config.yaml
d_model: 256
n_kv_head: 4
vocab_size: 32000
activation: "swiglu"
norm_eps: 1e-05
qk_norm: false
init_std_qkv: 0.026
init_std_down: 0.0
lr_head: 0.0114
grad_clip: 2.0
final_lr_fraction: 0.0
Each number is 50 + 15 x the weight over the matrix's rms, rounded and kept within 0 to 99. Layers, rows and columns count from 0.

# layer 2 MLP up, 704x256, rms 0.253, rows 173-191, columns 128-255
70 79 48 50 36 55 56 37 60 40 51 58 67 81 46 28 54 57 75 43 59 74 61 11 24 33 54 57 58 48 78 50 64 35 63 53 59 40 60 41 41 48 40 54 61 68 72 77 53 67 25 59 20 49 46 69 48 41 47 80 61 57 39 59 45 69 36 52 73 52 64 38 78 62 75 46 54 47 47 54 53 44 51 75 52 37 16 44 81 45 53 48 53 56 43 54 53 47 56 38 66 40 42 25 26 29 50 52 39 46 46 47 53 56 57 75 74 58 41 74 47 60 47 53 41 33 44 49
73 57 47 37 34 39 29 51 60 49 39 50 43 46 53 54 64 49 45 41 31 50 37 42 33 29 49 54 45 57 60 44 45 38 19 78 72 74 61 43 31 54 56 58 34 64 45 48 69 61 82 87 57 62 52 39 46 71 42 52 45 37 27 60 59 49 45 50 64 40 48 64 54 22 60 56 89 42 45 15 36 61 74 43 17 42 74 66 42 82 57 48 57 51 50 38 37 77 50 50 70 36 38 36 45 39 69 61 50 67 31 44 55 47 47 54 27 68 50 40 55 77 44 46 34 38 62 47
41 47 32 34 55 73 56 59 64 51 30 73 68 52 32 62 30 82 59 39 46 26 46 24 34 41 38 53 45 57 56 17 57 46 42 41 40 32 64 86 43 47 55 53 28 51 89 50 46 29 20 62 42 70 66 29 41 46 40 63 63 38 56 28 51 48 69 40 39 54 52 68 73 67 58 45 40 46 29 38 49 76 43 44 38 49 61 49 34 58 48 75 45 28 39 45 52 41 83 33 65 11 51 58 60 51 45 35 62 95 44 54 47 60 81 46 26 47 70 56 43 51 53 52 51 48 61 43
70 60 68 66 44 25 49 60 46 57 57 68 15 56 46 62 35 31 68 43 32 64 59 59 52 35 69 58 58 39 36 46 67 48 36 29 35 40 60 68 09 54 52 47 58 49 58 66 54 48 48 39 48 76 70 69 59 65 40 53 55 50 21 31 25 68 68 41 51 29 59 37 75 56 41 55 28 57 34 51 48 38 28 73 71 66 21 53 60 43 56 92 63 57 25 55 49 30 40 65 66 53 38 45 47 55 29 64 62 27 23 72 37 79 55 76 77 39 37 30 19 32 23 59 28 18 43 32
73 52 81 44 60 44 27 65 31 80 60 33 74 56 52 65 61 24 48 41 49 70 50 67 24 24 63 39 45 60 56 34 67 55 56 68 77 57 57 50 38 61 67 41 39 35 32 29 33 37 51 57 66 84 70 48 51 59 38 65 32 41 54 62 32 60 40 39 28 55 96 43 73 49 62 39 46 69 43 44 28 47 69 57 37 49 34 61 26 47 35 46 58 52 24 63 61 47 44 32 77 56 60 48 58 38 48 62 37 48 76 39 57 78 30 29 55 54 45 44 43 50 39 18 56 53 48 64
21 39 46 65 47 64 63 90 52 57 53 19 60 55 59 18 43 48 54 46 42 54 54 67 60 54 46 41 68 31 40 48 53 46 25 75 53 66 70 86 54 41 54 48 59 49 69 41 50 43 46 34 60 47 29 36 34 31 44 59 44 85 50 22 64 20 63 55 65 41 50 24 63 47 50 57 12 56 54 63 50 61 56 35 51 59 93 57 48 22 55 62 47 54 75 51 37 58 52 38 43 49 16 34 60 53 40 47 75 28 35 57 47 47 54 53 44 41 51 76 00 32 57 41 60 42 72 66
57 44 67 54 59 67 68 30 63 60 59 29 38 38 74 60 33 72 55 28 39 66 56 58 66 36 66 36 50 59 65 12 65 39 46 32 99 62 39 39 13 65 37 54 58 66 23 48 82 55 35 39 46 37 42 68 43 56 49 43 23 47 61 62 44 61 62 28 62 29 57 54 61 59 40 51 47 45 51 33 45 45 60 31 40 69 37 48 66 68 50 58 43 56 54 50 35 66 64 60 52 33 77 35 55 44 62 17 77 58 29 49 41 40 47 12 99 43 46 30 58 54 51 49 57 60 35 56
65 26 75 41 69 53 41 45 56 67 49 52 31 59 16 33 16 32 63 61 61 36 45 55 55 57 46 66 38 25 39 55 26 77 49 76 69 35 10 49 57 58 58 28 51 51 30 55 50 67 50 25 74 37 26 44 27 57 70 35 42 42 45 46 47 56 48 30 68 31 53 43 49 43 45 37 39 62 36 70 62 12 60 36 25 53 36 33 48 77 50 62 60 27 27 69 57 64 56 58 47 53 44 86 26 54 49 53 48 55 61 72 30 52 57 50 35 54 46 62 52 44 41 86 40 24 18 34
48 47 64 67 76 36 61 65 48 45 51 30 74 42 62 44 52 32 58 62 47 74 49 43 45 49 61 39 57 39 41 35 45 21 30 53 41 69 38 61 27 62 39 52 72 42 49 50 63 40 47 66 69 44 47 61 32 49 48 50 32 43 53 56 38 79 71 49 73 45 57 49 72 64 43 41 40 22 45 58 68 56 59 54 61 62 50 39 61 23 28 39 62 52 51 45 71 52 65 59 51 54 31 75 43 42 72 39 67 47 32 52 47 56 45 48 55 56 26 66 42 63 58 63 58 36 33 52
69 43 58 39 40 36 25 53 72 31 68 45 82 37 63 44 41 48 44 58 69 70 22 52 48 44 54 61 49 37 72 53 78 54 42 46 54 29 70 17 37 56 43 31 69 61 40 45 60 47 31 62 58 58 50 76 59 36 45 56 29 54 66 33 51 43 68 43 44 65 48 70 37 41 63 54 46 25 27 45 60 59 62 75 33 53 62 40 57 46 59 45 37 41 21 62 59 48 19 73 66 41 48 60 51 64 08 53 63 24 28 53 41 66 76 33 47 75 61 49 35 72 46 80 57 62 38 58
36 84 69 68 81 09 38 66 30 65 68 33 52 59 37 49 16 54 60 58 74 25 59 21 72 54 47 49 45 14 16 34 47 39 32 48 56 35 36 40 48 56 75 42 38 69 61 84 35 45 44 53 40 34 63 57 62 72 44 44 52 54 71 90 82 38 47 60 75 58 38 63 34 54 38 39 45 75 60 61 64 26 59 47 69 91 52 82 62 32 29 87 35 36 49 34 52 61 38 46 45 35 40 58 67 30 61 49 59 67 51 85 37 62 61 35 48 65 33 45 50 33 43 52 57 47 42 43
48 65 58 54 54 58 44 56 70 61 33 58 76 34 54 67 64 29 63 60 69 55 54 40 39 53 43 61 76 56 63 46 53 25 30 30 41 91 46 74 22 39 52 44 55 54 57 80 52 33 42 45 56 47 65 48 47 76 77 45 48 46 46 50 58 32 63 36 71 41 56 50 70 55 73 48 65 53 58 41 39 57 38 51 50 60 51 77 46 61 55 58 53 49 44 58 35 65 58 35 57 49 46 47 42 69 37 38 31 45 78 59 65 59 35 38 30 54 47 67 57 50 74 57 56 39 43 47
52 46 50 42 53 16 33 66 61 56 54 23 76 51 35 55 39 59 53 51 27 29 64 52 53 63 31 27 54 51 34 41 26 66 63 09 75 34 79 46 58 50 56 13 63 64 55 50 32 46 55 51 55 36 49 28 66 21 50 42 63 29 58 62 48 67 62 36 39 44 56 57 33 47 80 44 49 26 34 37 54 59 46 43 27 46 29 38 75 54 54 26 48 52 57 51 41 26 63 48 40 50 68 63 62 66 62 62 42 40 53 60 66 27 22 75 49 53 58 49 41 38 52 38 67 74 54 60
29 72 69 28 62 45 77 40 16 62 40 49 56 46 38 52 31 74 62 49 43 41 42 32 48 55 38 39 52 41 25 66 67 52 49 65 40 43 39 44 47 44 71 60 71 57 59 28 47 53 52 52 53 43 47 49 50 40 59 50 54 48 65 50 82 74 37 41 37 63 52 41 39 47 19 77 64 27 51 07 57 17 32 29 53 27 27 44 58 43 27 29 44 50 42 44 66 38 65 62 34 77 35 45 41 53 62 48 69 39 29 47 47 35 55 54 59 32 36 70 44 52 15 27 43 61 33 19
40 65 82 51 88 45 48 52 48 45 37 52 71 75 32 47 29 53 42 66 34 46 59 24 57 31 48 65 60 46 48 41 82 79 54 47 41 68 42 39 71 33 52 41 52 57 57 38 40 35 37 41 72 43 52 57 48 64 24 28 37 46 65 64 48 45 43 42 66 36 57 59 34 56 41 70 57 91 27 40 58 89 36 53 68 30 36 51 39 42 61 69 41 45 46 60 73 37 48 37 60 38 42 34 31 82 17 43 48 38 46 27 53 43 45 63 41 61 49 45 54 46 39 29 59 48 56 39
75 60 61 58 40 52 79 76 60 46 74 49 35 34 90 50 49 75 18 50 57 53 45 56 59 61 72 62 33 51 15 46 16 45 65 31 61 73 48 54 32 48 43 74 49 67 27 63 43 80 46 58 54 55 45 19 71 53 80 54 76 40 12 49 72 59 50 30 15 51 46 39 55 44 54 48 62 76 52 33 57 47 51 58 41 59 69 53 64 49 21 61 25 29 63 47 52 50 86 67 39 53 50 51 68 41 71 48 65 99 32 56 30 41 59 54 65 61 77 29 52 80 26 38 56 63 51 49
54 31 20 38 54 69 42 63 27 38 56 73 34 33 23 59 55 83 59 79 48 32 64 35 45 39 44 53 76 38 45 40 50 30 26 64 55 46 67 46 59 45 52 72 34 39 50 22 56 27 55 54 46 35 61 57 57 45 60 62 62 59 62 32 75 52 34 84 42 46 48 32 30 62 38 58 40 35 51 74 44 31 73 50 43 39 32 53 40 72 49 39 29 45 61 54 68 47 54 49 40 60 48 57 48 74 41 38 52 44 58 27 80 39 44 51 19 52 58 40 69 41 50 57 77 68 55 45
55 54 64 18 36 35 36 57 78 67 45 72 37 32 41 41 57 58 48 27 47 31 42 42 71 46 28 38 47 66 31 52 61 18 52 43 50 72 35 34 50 49 52 34 28 46 73 62 57 65 63 84 67 61 19 60 37 58 51 35 50 42 54 40 25 63 32 58 74 31 55 69 58 36 70 42 34 49 44 09 81 61 41 65 55 16 59 44 49 42 75 56 61 45 51 19 19 39 61 47 44 42 33 29 38 43 71 62 59 47 46 41 38 32 29 57 45 52 42 22 46 43 43 63 38 48 30 61
58 56 45 57 48 35 29 75 43 58 21 23 46 48 32 62 55 77 54 51 69 58 19 58 73 68 21 56 56 37 49 64 63 42 19 22 70 57 48 35 54 64 42 47 41 56 54 42 63 67 73 55 45 49 60 60 50 68 36 43 07 51 22 78 48 44 65 63 34 61 83 66 51 50 45 23 53 15 19 53 48 43 62 62 42 60 55 36 52 64 72 58 35 59 47 58 42 72 50 66 42 42 73 64 50 56 37 47 53 50 67 26 38 70 34 59 31 21 41 48 37 20 31 21 59 71 30 34
# layer 2 MLP down (transposed), 704x256, rms 0.136, rows 173-190, columns 128-255
86 40 74 36 35 14 34 45 57 51 29 76 63 68 41 61 47 67 76 41 49 67 66 45 66 37 44 11 44 47 46 42 55 48 54 24 60 51 70 63 67 55 32 30 64 62 62 64 72 38 60 39 37 73 47 33 66 72 51 54 85 43 47 51 61 40 51 52 58 43 51 16 58 56 46 40 48 53 48 43 39 45 50 45 71 49 43 76 43 42 49 81 72 68 49 43 68 56 00 26 51 30 62 30 50 54 48 49 75 48 58 49 37 30 77 60 54 58 48 34 47 53 26 27 84 76 55 32
56 76 76 50 53 54 38 61 38 46 49 95 35 39 44 51 54 57 35 43 45 70 54 76 54 42 56 53 57 56 51 52 26 46 46 42 54 33 45 54 31 48 25 40 54 61 50 31 44 37 54 44 67 74 30 33 25 34 29 42 36 55 62 51 38 38 44 55 43 74 59 29 65 57 47 37 78 58 58 29 69 47 54 13 47 58 60 40 49 38 63 33 72 65 44 54 35 51 69 49 51 49 69 45 67 52 59 40 33 59 69 41 47 54 44 46 27 45 52 74 57 75 64 36 11 23 51 71
35 46 60 34 53 30 29 31 71 54 66 53 20 35 59 51 48 68 48 58 46 80 45 56 43 63 59 73 42 49 66 15 43 83 40 52 53 41 55 44 33 52 33 81 39 57 60 39 52 62 31 21 50 58 65 91 46 40 52 68 35 60 33 52 55 14 42 43 66 69 36 26 17 47 25 53 27 31 46 15 56 60 51 24 68 59 38 18 36 73 50 69 53 27 53 56 33 40 52 46 38 51 68 33 49 75 57 15 64 70 50 55 61 54 60 25 44 56 51 62 64 50 62 20 60 28 09 55
63 41 45 50 43 52 67 55 69 75 45 52 34 82 67 52 42 24 51 68 19 17 20 58 86 57 42 64 45 16 41 49 73 13 42 48 27 30 58 75 52 51 43 42 70 38 45 67 40 42 48 47 41 67 66 48 72 58 40 28 53 22 37 36 22 68 39 58 50 20 35 32 52 51 38 59 32 66 54 73 49 24 79 24 58 62 49 25 50 16 55 71 60 67 46 71 49 65 35 50 47 44 57 37 65 76 49 38 64 58 27 68 39 39 45 55 40 46 32 74 30 40 36 27 40 56 35 06
44 07 48 59 41 54 62 37 40 42 53 44 78 38 44 75 42 06 49 54 34 70 51 55 36 40 60 59 30 54 51 76 77 57 19 36 48 62 29 36 67 59 69 26 56 42 47 66 54 46 72 42 14 33 61 60 73 54 57 48 66 31 68 38 63 75 58 72 57 57 55 69 58 52 55 91 57 56 70 44 52 42 54 49 52 53 45 60 63 37 43 40 54 32 61 57 66 52 40 65 58 48 39 62 42 64 46 68 61 48 40 34 48 40 55 58 55 50 31 24 46 45 20 75 67 84 41 52
28 25 39 32 68 40 41 50 51 42 50 60 63 51 82 42 61 60 11 33 68 44 29 51 44 55 27 57 51 42 58 38 49 49 66 50 58 99 86 61 70 67 47 33 55 58 74 18 42 13 44 58 69 42 42 41 45 35 38 54 72 45 34 36 58 24 64 45 69 67 38 45 54 65 58 53 46 47 48 44 56 67 33 48 58 46 61 43 41 82 38 44 53 35 58 36 45 61 76 59 70 61 52 60 27 61 59 33 50 50 47 42 46 34 50 53 30 72 66 58 53 60 41 31 37 44 63 50
61 35 58 63 54 48 28 58 56 30 35 72 70 64 31 49 41 34 19 42 33 46 30 38 67 39 49 35 38 59 62 08 47 50 63 64 77 39 39 73 38 40 44 69 65 80 44 80 65 52 54 66 45 45 37 64 52 54 40 98 52 38 32 45 62 38 39 30 48 56 60 37 45 39 40 58 55 40 92 42 63 21 49 55 42 66 46 32 35 60 67 68 50 57 27 41 39 32 77 53 46 33 13 54 41 73 29 25 42 39 58 49 52 35 46 78 30 38 55 50 47 63 57 58 43 64 59 50
27 40 63 44 46 71 62 76 50 46 27 30 56 41 52 65 61 57 60 74 38 60 47 72 52 77 71 63 56 47 65 72 39 80 40 63 73 70 58 67 78 65 40 18 89 36 52 50 50 46 48 47 56 44 42 39 55 45 62 46 61 41 80 67 70 29 42 16 65 45 42 31 64 71 59 45 41 75 32 83 27 32 21 24 36 47 54 42 32 59 60 46 20 40 50 70 42 57 54 36 56 78 52 33 58 42 63 62 66 64 66 45 48 47 42 51 76 43 50 74 60 51 80 67 43 75 50 14
72 52 61 61 36 52 40 51 39 41 40 62 45 42 46 46 24 57 33 44 63 18 22 70 49 26 47 59 66 46 52 46 67 62 52 55 62 51 48 51 60 28 78 07 46 59 64 42 29 27 42 44 39 33 58 32 55 30 79 36 33 32 64 70 33 79 29 45 32 48 52 40 71 55 53 74 77 36 55 52 45 60 30 42 35 34 76 65 43 42 50 47 41 35 44 34 65 40 50 27 67 48 67 58 43 34 60 23 40 60 30 66 52 41 39 41 33 40 46 50 47 45 69 55 27 56 49 83
23 59 96 44 25 45 34 53 50 52 64 51 35 51 43 34 58 34 44 31 67 52 66 48 61 35 48 51 57 66 66 93 66 21 58 31 22 57 25 51 59 63 41 65 58 45 63 43 35 86 34 51 45 41 51 63 58 56 38 55 54 10 60 52 74 29 29 40 60 62 27 47 42 54 18 74 56 52 46 52 57 25 51 49 46 64 73 54 69 57 49 36 58 77 40 62 54 65 43 20 58 48 28 62 43 56 53 50 40 72 46 59 51 71 49 53 47 48 60 90 59 56 43 54 56 49 60 52
60 39 70 55 31 51 79 56 36 58 22 42 57 53 61 55 03 38 27 69 47 57 35 56 40 42 45 58 50 55 36 55 49 53 73 32 14 50 58 45 64 62 47 41 54 59 69 59 27 40 34 36 35 35 36 62 44 51 58 20 54 57 00 62 71 52 53 25 65 74 37 50 69 60 70 55 54 46 30 44 37 43 11 34 79 49 60 61 56 44 45 38 55 30 68 50 55 22 58 40 79 39 60 52 32 45 34 72 52 33 54 61 52 45 63 62 32 52 62 60 50 26 58 41 61 70 57 21
40 37 59 39 56 50 52 46 41 60 49 92 43 67 71 31 38 77 60 32 47 57 59 45 57 44 36 54 51 58 37 43 42 47 55 44 57 55 43 53 14 58 59 58 29 63 79 42 51 37 62 58 64 69 50 43 49 81 66 62 42 21 59 65 32 53 73 67 85 54 27 62 52 66 21 62 50 51 35 56 73 20 40 44 74 56 64 46 53 62 34 65 69 43 57 97 42 53 49 45 42 52 29 43 68 43 62 68 50 49 23 24 44 54 40 49 69 61 57 45 37 43 37 43 57 64 63 58
42 42 44 33 43 36 45 62 23 71 35 31 50 62 34 35 49 53 36 62 61 46 33 45 88 51 47 33 32 55 59 46 75 60 44 61 51 50 55 61 83 74 31 54 44 55 49 23 35 60 38 65 82 36 26 41 60 51 57 47 53 36 60 49 48 70 76 61 43 63 67 46 65 43 64 48 59 63 36 47 50 61 32 62 64 44 43 54 53 42 53 60 77 54 45 44 39 51 52 30 24 80 56 52 44 08 35 57 46 65 57 59 60 44 43 54 64 35 49 31 59 51 68 52 64 43 65 38
18 71 68 59 33 59 16 65 74 83 31 89 39 56 22 52 45 78 51 52 80 41 41 63 45 54 42 60 29 50 36 24 81 50 30 59 27 20 30 55 57 53 44 83 70 31 52 36 54 47 70 50 59 56 51 37 34 45 41 61 40 61 65 48 50 57 35 39 44 52 54 37 17 63 46 59 52 68 36 49 44 39 47 35 52 45 35 60 38 41 59 40 54 40 48 70 45 11 40 41 47 59 44 33 48 44 55 45 38 68 69 30 48 50 61 58 34 35 57 67 50 55 39 35 54 38 46 35
64 39 65 43 59 66 55 52 48 42 52 61 84 64 31 47 50 43 36 31 33 26 39 49 57 44 35 63 59 55 32 77 67 84 68 67 60 49 21 25 61 33 61 57 38 74 26 40 46 71 53 50 51 56 48 65 39 60 41 38 68 58 69 62 51 56 54 52 45 56 51 51 52 49 45 48 87 62 49 60 35 78 40 39 40 57 64 42 63 34 46 58 34 49 52 68 63 38 34 30 50 31 45 68 52 37 02 72 82 57 18 56 38 36 17 85 45 59 71 49 65 48 42 51 29 40 40 37
62 53 65 51 21 38 62 87 58 36 46 56 43 49 40 36 44 55 62 67 44 47 64 55 75 62 58 88 24 48 35 61 38 51 25 46 37 63 53 48 41 48 87 40 37 47 36 74 37 37 34 42 55 50 36 41 35 68 72 54 56 15 54 52 40 40 76 41 34 58 44 61 42 66 47 49 49 61 47 50 30 23 35 27 39 87 66 31 65 72 79 47 38 64 51 71 30 24 79 60 08 82 75 52 88 61 45 27 53 55 40 50 57 44 47 53 56 62 32 55 33 72 26 66 19 60 54 35
78 48 41 59 39 60 57 36 32 37 39 64 57 43 42 45 76 43 45 44 81 81 62 48 84 19 55 52 49 54 66 47 56 23 66 34 50 69 70 48 49 52 74 66 19 70 54 30 63 28 82 53 73 42 28 57 52 14 36 71 44 56 68 53 43 41 59 34 73 65 60 42 58 53 45 60 55 38 30 40 32 68 56 72 54 54 33 79 52 52 48 47 47 61 84 65 69 40 49 39 24 44 33 55 35 61 49 34 43 36 69 47 53 37 39 22 15 37 52 35 57 58 95 63 69 48 56 65
37 40 36 49 38 46 60 42 45 64 58 44 33 37 39 31 43 39 46 51 46 69 26 76 41 60 53 59 72 71 16 63 55 29 57 58 36 47 36 44 60 73 50 55 31 45 39 56 26 61 80 68 60 62 27 63 47 47 26 73 44 30 39 28 66 53 38 48 05 28 36 60 82 36 93 30 53 69 44 62 45 62 49 55 63 31 62 48 65 61 59 64 62 43 36 60 62 77 78 22 35 49 60 65 57 14 29 56 46 38 79 70 30 39 72 50 37 60 63 60 42 58 30 43 35 51 81 83
# layer 2 MLP gate, 704x256, rms 0.247, rows 174-191, columns 128-255
32 29 71 26 65 63 56 34 60 53 18 36 74 65 46 35 48 53 70 42 44 52 66 58 48 62 48 60 76 26 28 88 48 53 56 36 09 35 43 50 67 42 78 59 75 38 45 63 78 31 19 40 43 61 51 47 56 43 67 61 84 36 33 44 41 34 47 75 58 56 71 59 37 45 47 72 34 36 34 81 52 27 57 61 53 46 35 26 50 19 50 57 67 60 62 73 58 62 62 40 35 26 53 25 57 71 44 38 62 51 43 52 40 49 55 43 68 69 39 45 72 48 35 41 34 55 53 27
43 35 49 46 50 78 42 54 43 34 29 65 12 11 66 65 79 39 73 55 53 55 36 60 65 52 64 65 51 85 76 39 56 43 64 47 40 59 83 48 61 39 21 59 24 53 68 51 59 63 47 83 47 28 48 45 81 67 56 52 40 29 50 66 37 73 70 41 45 24 62 51 61 36 45 50 56 36 10 33 69 49 56 35 73 54 08 73 49 60 61 25 55 36 34 53 49 65 69 42 46 78 75 39 48 39 32 62 38 51 52 49 48 43 74 58 76 62 71 49 73 53 71 45 51 94 58 19
58 72 21 61 53 49 45 58 47 35 50 45 73 52 37 58 56 76 36 70 90 33 42 56 24 44 79 60 51 79 58 44 07 82 49 76 63 65 46 35 33 31 45 55 38 56 61 27 67 67 72 58 45 55 60 49 47 46 52 52 52 45 49 53 71 40 35 34 69 70 69 74 48 29 63 50 54 59 42 45 48 77 45 47 39 45 49 63 39 72 61 28 13 38 70 29 77 17 56 59 46 69 66 53 45 25 51 66 29 31 73 25 50 48 50 38 33 75 43 64 65 62 57 72 38 37 64 78
39 44 72 24 20 70 58 37 15 43 51 50 18 39 33 69 57 44 20 33 61 34 46 64 44 44 40 60 51 77 55 50 47 65 50 66 45 33 58 70 54 41 48 56 26 57 37 99 38 54 73 54 38 54 51 28 42 61 57 48 83 50 52 72 52 57 54 72 34 52 66 49 55 28 40 43 50 39 69 50 65 11 25 44 65 34 47 43 56 50 60 71 67 41 63 80 62 34 30 73 46 62 73 27 43 39 48 69 68 49 47 46 30 54 56 60 49 47 61 87 78 85 56 34 20 32 35 41
65 62 61 56 55 62 68 28 50 64 52 47 47 50 32 52 63 41 33 25 58 39 45 46 39 40 42 71 55 35 60 59 71 31 44 06 41 49 27 60 75 51 40 44 57 52 44 37 31 48 18 46 70 52 50 28 50 28 51 47 60 51 80 49 39 50 63 58 51 45 48 55 42 56 50 66 44 56 35 33 53 37 74 48 46 50 27 56 50 64 90 34 34 55 40 55 59 60 21 56 57 56 45 51 18 63 47 34 60 60 65 39 72 58 65 32 65 45 44 65 77 75 34 34 28 17 56 52
71 28 21 45 60 48 51 39 45 29 27 42 37 53 66 51 55 57 33 61 49 67 30 60 65 44 37 50 53 75 76 17 52 46 24 21 55 74 56 60 28 35 42 49 60 32 30 76 54 65 54 51 73 70 51 58 45 54 35 30 05 58 13 63 76 53 41 45 73 61 79 31 61 63 57 38 51 42 59 34 65 51 33 58 30 52 41 18 52 37 89 33 05 48 11 48 48 36 62 67 67 47 35 62 71 73 22 25 55 46 54 47 56 62 76 44 49 35 53 40 43 50 67 65 43 41 59 48
38 74 37 66 56 45 50 73 40 49 85 53 53 54 47 45 55 62 40 45 37 37 46 33 40 41 47 43 57 62 53 29 78 37 68 18 64 41 39 27 53 58 52 42 41 67 69 47 30 40 22 72 49 44 46 66 48 36 31 74 52 44 63 59 86 66 45 37 19 40 80 57 64 32 46 79 32 73 95 52 51 69 70 54 59 27 57 31 63 55 46 60 23 59 54 38 57 70 26 71 57 67 44 63 43 61 50 69 68 00 64 45 82 55 56 57 56 56 49 40 45 35 57 33 43 63 60 50
27 90 46 78 61 75 52 59 23 27 26 63 40 51 55 58 77 34 82 47 41 60 46 65 81 33 49 20 16 46 28 38 52 35 28 24 36 59 40 30 45 42 37 28 56 52 62 49 44 20 48 67 64 72 51 25 63 65 52 35 36 65 03 23 37 47 52 68 55 56 77 52 57 42 64 47 26 00 70 43 50 36 58 57 51 33 22 55 42 43 62 20 27 49 57 60 67 52 46 58 65 32 44 38 50 74 16 48 49 44 51 58 46 36 61 45 64 54 32 54 55 71 28 44 54 40 63 32
51 53 47 36 64 43 33 21 52 61 36 62 29 23 40 65 51 22 63 63 44 68 50 74 45 22 42 43 62 46 17 45 31 62 45 51 37 55 34 65 26 67 62 07 90 41 46 41 52 27 30 52 57 30 31 59 70 48 48 26 51 43 55 23 28 45 36 37 61 48 43 56 63 33 18 64 61 17 59 13 72 74 57 78 58 75 36 33 69 27 52 51 71 67 42 52 72 70 62 40 62 63 68 33 64 47 53 36 86 46 55 56 19 54 68 57 59 57 71 54 53 43 38 49 66 63 70 80
36 68 58 39 64 51 45 28 47 33 69 61 11 43 39 45 65 38 68 46 57 30 47 65 38 53 54 37 49 31 54 43 30 24 50 29 73 31 35 53 69 29 65 69 27 58 28 69 54 57 43 47 38 52 50 50 75 79 52 46 59 49 69 61 54 47 41 34 49 55 33 48 55 72 51 36 54 66 72 53 58 15 46 61 14 54 66 45 67 76 56 55 54 54 52 40 73 62 72 30 53 39 53 80 70 62 46 55 43 74 46 31 43 75 64 46 83 43 74 52 49 47 42 32 42 57 64 55
53 69 36 76 74 29 55 78 63 44 37 56 19 49 54 33 49 62 38 49 64 57 65 59 45 68 56 87 41 43 52 31 44 52 52 48 64 24 34 49 46 53 27 51 50 55 65 65 36 66 59 59 38 25 92 56 39 50 44 45 42 41 64 51 67 49 65 41 29 55 91 47 60 62 52 24 43 35 65 47 27 31 54 51 42 58 60 34 64 45 50 56 48 38 29 63 43 69 55 56 65 66 42 51 58 76 52 68 50 54 60 71 43 55 64 45 50 44 43 43 30 41 57 25 38 23 34 55
70 40 40 35 72 75 42 32 47 37 68 49 46 50 54 19 56 36 55 34 62 68 63 61 44 57 68 63 17 48 41 73 36 27 55 82 31 25 17 61 60 43 59 50 41 45 44 52 46 45 43 39 52 52 59 44 41 80 56 69 35 77 61 22 29 29 41 50 86 52 43 46 41 49 38 36 57 42 58 54 64 55 24 55 49 36 80 45 54 54 55 52 55 66 22 27 25 47 33 76 38 34 37 81 67 55 36 49 50 41 53 60 12 53 59 24 48 44 72 41 42 46 68 78 41 45 58 45
42 61 53 57 65 45 61 60 60 50 58 31 42 45 50 50 46 41 42 25 69 61 72 58 50 78 44 43 39 43 56 57 23 48 71 63 45 64 58 53 49 59 55 10 12 45 35 75 54 25 43 78 56 31 61 70 58 75 60 29 23 52 44 50 48 75 71 45 43 34 57 74 53 23 29 16 61 68 51 55 45 34 36 45 29 31 71 45 27 45 45 55 51 66 50 32 40 54 64 81 54 45 60 80 68 65 47 56 30 58 67 50 40 65 76 28 64 48 53 46 57 46 42 58 61 34 61 48
56 52 26 59 62 78 34 31 38 54 60 55 55 62 34 52 18 49 38 45 66 35 52 75 32 65 55 56 49 38 54 39 23 30 67 17 36 69 87 38 38 58 29 66 54 72 48 44 52 46 46 28 54 43 43 38 10 39 60 51 63 49 66 43 53 45 41 48 64 49 17 40 51 46 62 34 60 36 62 51 38 49 66 91 70 56 67 37 43 49 52 57 39 34 52 50 93 38 82 63 87 64 33 63 43 45 56 64 69 63 24 68 72 59 58 30 63 62 54 51 29 64 55 36 47 35 20 00
54 31 45 76 26 42 46 47 49 51 35 52 51 50 33 47 54 23 61 61 63 38 71 25 89 51 34 65 65 30 68 46 25 48 54 37 19 51 40 43 59 66 38 79 48 65 66 50 61 41 01 74 61 61 53 37 58 44 40 64 43 44 37 76 43 72 38 53 35 18 56 73 37 71 58 48 30 61 51 37 33 55 41 25 71 64 44 64 63 42 62 36 74 64 54 48 61 48 54 43 45 65 21 73 39 46 27 52 62 25 58 35 42 30 63 43 46 63 37 47 29 34 71 46 29 64 55 69
49 50 41 82 47 53 34 36 64 53 48 53 38 54 49 56 64 71 63 47 83 29 53 44 54 65 45 75 44 33 54 60 41 45 28 38 52 52 66 84 37 57 63 58 48 31 45 40 37 55 43 48 48 75 53 79 62 44 37 61 62 71 52 48 35 28 49 61 45 46 50 32 68 41 46 68 70 30 58 45 46 44 47 56 46 50 50 53 69 62 57 66 34 73 34 32 29 55 38 08 16 63 51 47 43 47 04 51 41 52 39 37 71 43 46 51 46 52 36 25 68 32 39 51 65 66 52 50
51 59 60 54 68 78 40 06 50 49 56 19 62 68 43 48 64 76 81 68 23 48 57 34 38 49 32 39 39 57 79 71 24 66 42 53 55 43 34 84 53 64 47 28 18 56 21 57 44 51 49 56 55 35 48 38 39 47 58 70 45 64 75 91 66 46 58 34 43 82 61 56 35 64 22 52 34 76 53 65 58 44 44 52 54 51 40 37 55 14 49 45 33 27 56 47 46 60 68 55 65 53 52 56 38 39 32 50 66 41 45 65 56 28 20 37 66 35 63 50 33 47 77 41 58 74 38 40
51 64 33 50 28 31 46 56 37 36 52 46 59 40 32 40 54 74 70 68 66 46 25 49 28 40 37 60 49 58 38 36 40 76 36 52 87 47 65 45 51 60 45 38 55 46 29 62 89 39 57 55 41 74 41 81 46 72 25 47 50 42 79 58 48 46 41 54 66 48 56 30 67 53 66 40 47 63 42 33 45 56 38 54 62 43 77 55 49 40 66 64 64 64 47 64 38 40 60 43 36 47 56 33 35 20 56 67 33 78 32 52 56 77 34 19 47 72 47 54 70 39 64 72 43 48 27 29